{
  "num_hidden_layers": 8,
  "hidden_size": 64,
  "num_attention_heads": 2,
  "num_key_value_heads": 2,
  "head_dim": 32,
  "intermediate_size": 256,
  "vocab_size": 16384,
  "hidden_act": "squared_relu",
  "norm": "rmsnorm",
  "norm_place": "pre",
  "norm_eps": 1e-06,
  "positions": "rope",
  "rope_theta": 14000.0,
  "rope_fraction": 1.0,
  "qk_norm": true,
  "attn_scale": 0.185,
  "bias": "none",
  "tie_word_embeddings": "early",
  "parallel_block": false,
  "extras": ["some layers without attention", "local attention windows", "shifted keys", "capped logits"],
  "init": "normal",
  "init_std_qkv": 0.0747,
  "init_std_o": 0.0187,
  "init_std_up": 0.0747,
  "init_std_down": 0.00934,
  "optimizer": "muon",
  "learning_rate": 0.0127,
  "lr_mult_o": 4.0,
  "beta1": 0.95,
  "lr_head": 0.0199,
  "max_grad_norm": 2.0,
  "warmup_steps": 78,
  "schedule": "wsd",
  "decay_fraction": 0.819,
  "decay_shape": "linear",
  "final_lr_fraction": 0.02,
  "batch_tokens": [8192, 16384, 24576],
  "max_seq_len": 512,
  "doc_mask": true,
  "train_tokens": 87930000,
  "max_steps": 5675,
  "dataset": "wikipedia_en"
}
Each number is 128 + 32 x the weight over its row's rms, rounded and kept within 0 to 255. Layers, rows and columns count from 0. Numbers have three digits each. The size before them is the row's rms in percent of the matrix's.

# layer 5 MLP down (transposed), 256x64, rms 0.202, rows 31-52, columns 0-63
090:096087143132151127066099091151114183130152098091127152151078114188172173122127124095091155122152186107124138113097176103123142113130088092116139141143122065186164135132083127153145160157156216
087:120125185123188128092143141108118147098208167104093126141074181103133131059179143153096151147136100119141093122140123123100073148164129093118148170183140140126126124113154133078115127211113073
106:131119100156132169145132075138148183157150150057159116116117077155136080165136079076125063107166185106096112170139090156158126133148078137148126129136122126144159183114107107122126110143125030
109:133160143175138082083119127054159115049102153148131101121134097131151114058096122130157134131082160110170156131172142136153169119106144114118127176096158170131075101188165155168174172119112098
095:147092157141187179131065129106121101151147146142104145127123143135104138097138068107164100097063193090149106175135099149142120107115105195109184134159070101149131141109121144155058116149088174
098:098110169188099122046123115051096073145126145162090166140171155135113129115111139193154052109136161119104139113095145128117104129124156148133146125191126105132145197122116167176140119101097101
118:079091121185161118074115126161118066177171146132126116123129082052156133099168111142178107152098161057092117096119151149135124145154107092122130102158097155149140114165053146135165121074138136
111:158144173108113148130135118089082128154118139173061159161094122143188094102140105170093125110119217094119160122086157171152157083163190109134081117134107115053128114172115132167133148157131129
066:136112127145105131113179120132119146163143076090113139154107137134191040132178107140144125057131178164129097152068094077099114138145137076104107165131094169120065089128130142144071089124106144
010:087124110149153165115123163085132060106131140118176146138130159141109225071130097180123130051129101155141128125087127142098113183125167133132127072129110114098121125109185138133131126190063139
084:079116152144138133192182090107190113118111117178127153152125131138060077086172094164117137159056116140114176129076174107135176149141154115158136079139119122162142132112123139128103118063105080
093:117113140201143145046061127093149119155083085121074129116158115112091160121104134163126199132093168114152194142123113137149145156108139167110186156161125117147107193159132137159083110144139109
103:165128140125141152149188117158119162141122217119138150180143132109154141091131144152156142106165137157091141139113155138197139136109153163173151200104089159158105194094162170151164180078139144
103:102132131118091112078163142128197166151148144088175097138128164136108172038117134076152160127126186081109091102097104142057154140122133083089105125117121127194127107096114122132115108149144072
065:085126083103103071181136077084114131116160148147122121140140092144131123160128134123152107099163185185116095100102115097158134064140127125124120148109139145184086107115133140179115157111156248
095:068145158186144109135103104175117143036167112129160075133128135106106122116096167118114118125124142159143149125135166148135105116183132107121183154145088177066107137115149118112145173162120028
094:113141115100065180124125077103063156078103101140132090133128162097120164071156110122123169102109142152153101129092032141157113104144082149114151111148142194148179091144142118119061125122116131
102:186144083124156119133111144115154163086180130152139222136119124165134160103096216115144087115170114095154089113105094142160133054111121079127130098080148136134130113147146076150129141173130089
093:069169149138132142150113117115103139137187161149118082155158098078081151133151133133121153163124116139129124110140117144102089100140152080104108134112152106114111123113111127143087148117102000
099:132180080131137160185142148122095123079108111135095117051090154130158164136142191109150078161146133145127102128095133155117127132137117099135191192072200122144178188123114119137136078131157127
107:166165138132127095135107161110082101127094077139153140146108129192113122185182168096154162109138037132135150119171184106117090107098110157136056139125125140094142136123120129119107123075146045
098:110128177138136151200137144188170118115103101138114142083123099209141129067159145095137126113130089108137180131109180114152111115151140125082117118126205104125160106114125106107217168147099095
# layer 5 MLP up, 256x64, rms 0.403, rows 32-52, columns 0-63
100:134138158094172089161076155113068106172134077139059160126167135116146131164168127099122157115148145186104158095159132153111121112169112100175134079165150180144086099156041106122095120125140130
111:096103129138167098161110079111098125082119129166159100140110193086146132084114133151146092080125066069140113142058109085098115172110113145110088105156080130129096181107158129141054109114169133
110:104160146117105101132129111186087155103132127101157097213119122092139131143135160087103063133114110097152084114133118131095124030112152103158126080117182193156125119130114141191158130136088167
105:161117117134145083160155073122188114142120123171113118147089095137069105120089113142089172148117144174106086127111025163156159172132070106110154143188134156108109113091078117120113147131152166
097:046142184091151142133171140123139108068101165097125162142203130116119127134143113144153114061135114108110168169131153074185096083135152142165130134108124107146174096118091145073153151097106180
116:097148092087108142138114136120099141194131136173129084120164186173123110089103170169113140149138109125162128097078137151100128040163131123116137166141136105061164117141092124132064104080071170
102:151103106119086135109135130123124112166134098149124061085144134192133123099165197069133155119159181156210140136155123117132107136165096132150064138189169139135115101149117109187099131196118121
071:112107099191134097150087124165111129135057060179080099135134137125150096193118113146150145121109095116139107155112169092087146118170182072136131171130100137164089151158154191149119164079133145
014:121149125149107138109118146110129091153091187093110129162103149147123195156110105117089137056148145163107171129122131179195110171154108108158150109135107187073099084160180143136183174112076147
092:132190116134123127144085122180136125156187180143095053141105131117130138127128132108135049144138149016137122083117106182132082127129139109083167125128130106077126107133100165167114147138163153
087:080171128145145085163083130140084102118085159131194113119149125130191121151153197106141111097085107101149151135138150077128130120129148155121108120049167204100092129138187164148119162129139170
100:114095120111115166104077129082146034103104103112090140117116121175134147160118178122095190117119146100154136113089100132098121066164057165131138079120146133069107115108129135120155083104099189
128:070160125146160081135117084119112147067190156149170134118161056120142113073186158114119115141100095118153110149168162114204079138110136130155105178111114138158142115186109119149162144127111182
064:138098141160144158146103160159117108119124113132126142069157094144101127150119077143115150121150155125045152146096145125063156086146227117173142200120161100141075147107122162080129152123167163
112:094083112095102112181125078077165145134102156126146137119138114145026161100153092159147067154157141117139100146075144078094132180098152113132108107152172098147173136116070126108127115097176107
102:110149087123155120097099150111189135169136120152155144126121083167061090143182173143116105153211106075155099200134150117140185146145111132152099172137168129103116134179119160131125096181101146
114:104126134109133156146184153145129103120098153093152095110133096190127102082099114086179134152149152113134038200112151186139108164157111132145095120142106160119188094060108102153146100154078125
085:101154140117103094157117098116121162137144081108057151134184188109155104096160104143134089074061164134126130101111166106142139081113112148114106189088156130118110083056127096105102126063130165
114:141061096134124114130090114101148092132110107080149058134208095110143123120087126133137115117136179111139125189106055162129075136100113177113141093147171129180185112107109122134128088166111077
105:170104078126170130139132121129142095115157130128116111121146154134145077131162114120175133135166097070093114113128077055171071113115141169095068089087147069101123099107160079171073115122071112
104:110206085123146130142142086135149122142179184137135085127107180126099101054116076125128112140102081133136038122089067122133095123138147148137104156160151180140077114095131108131076147134148100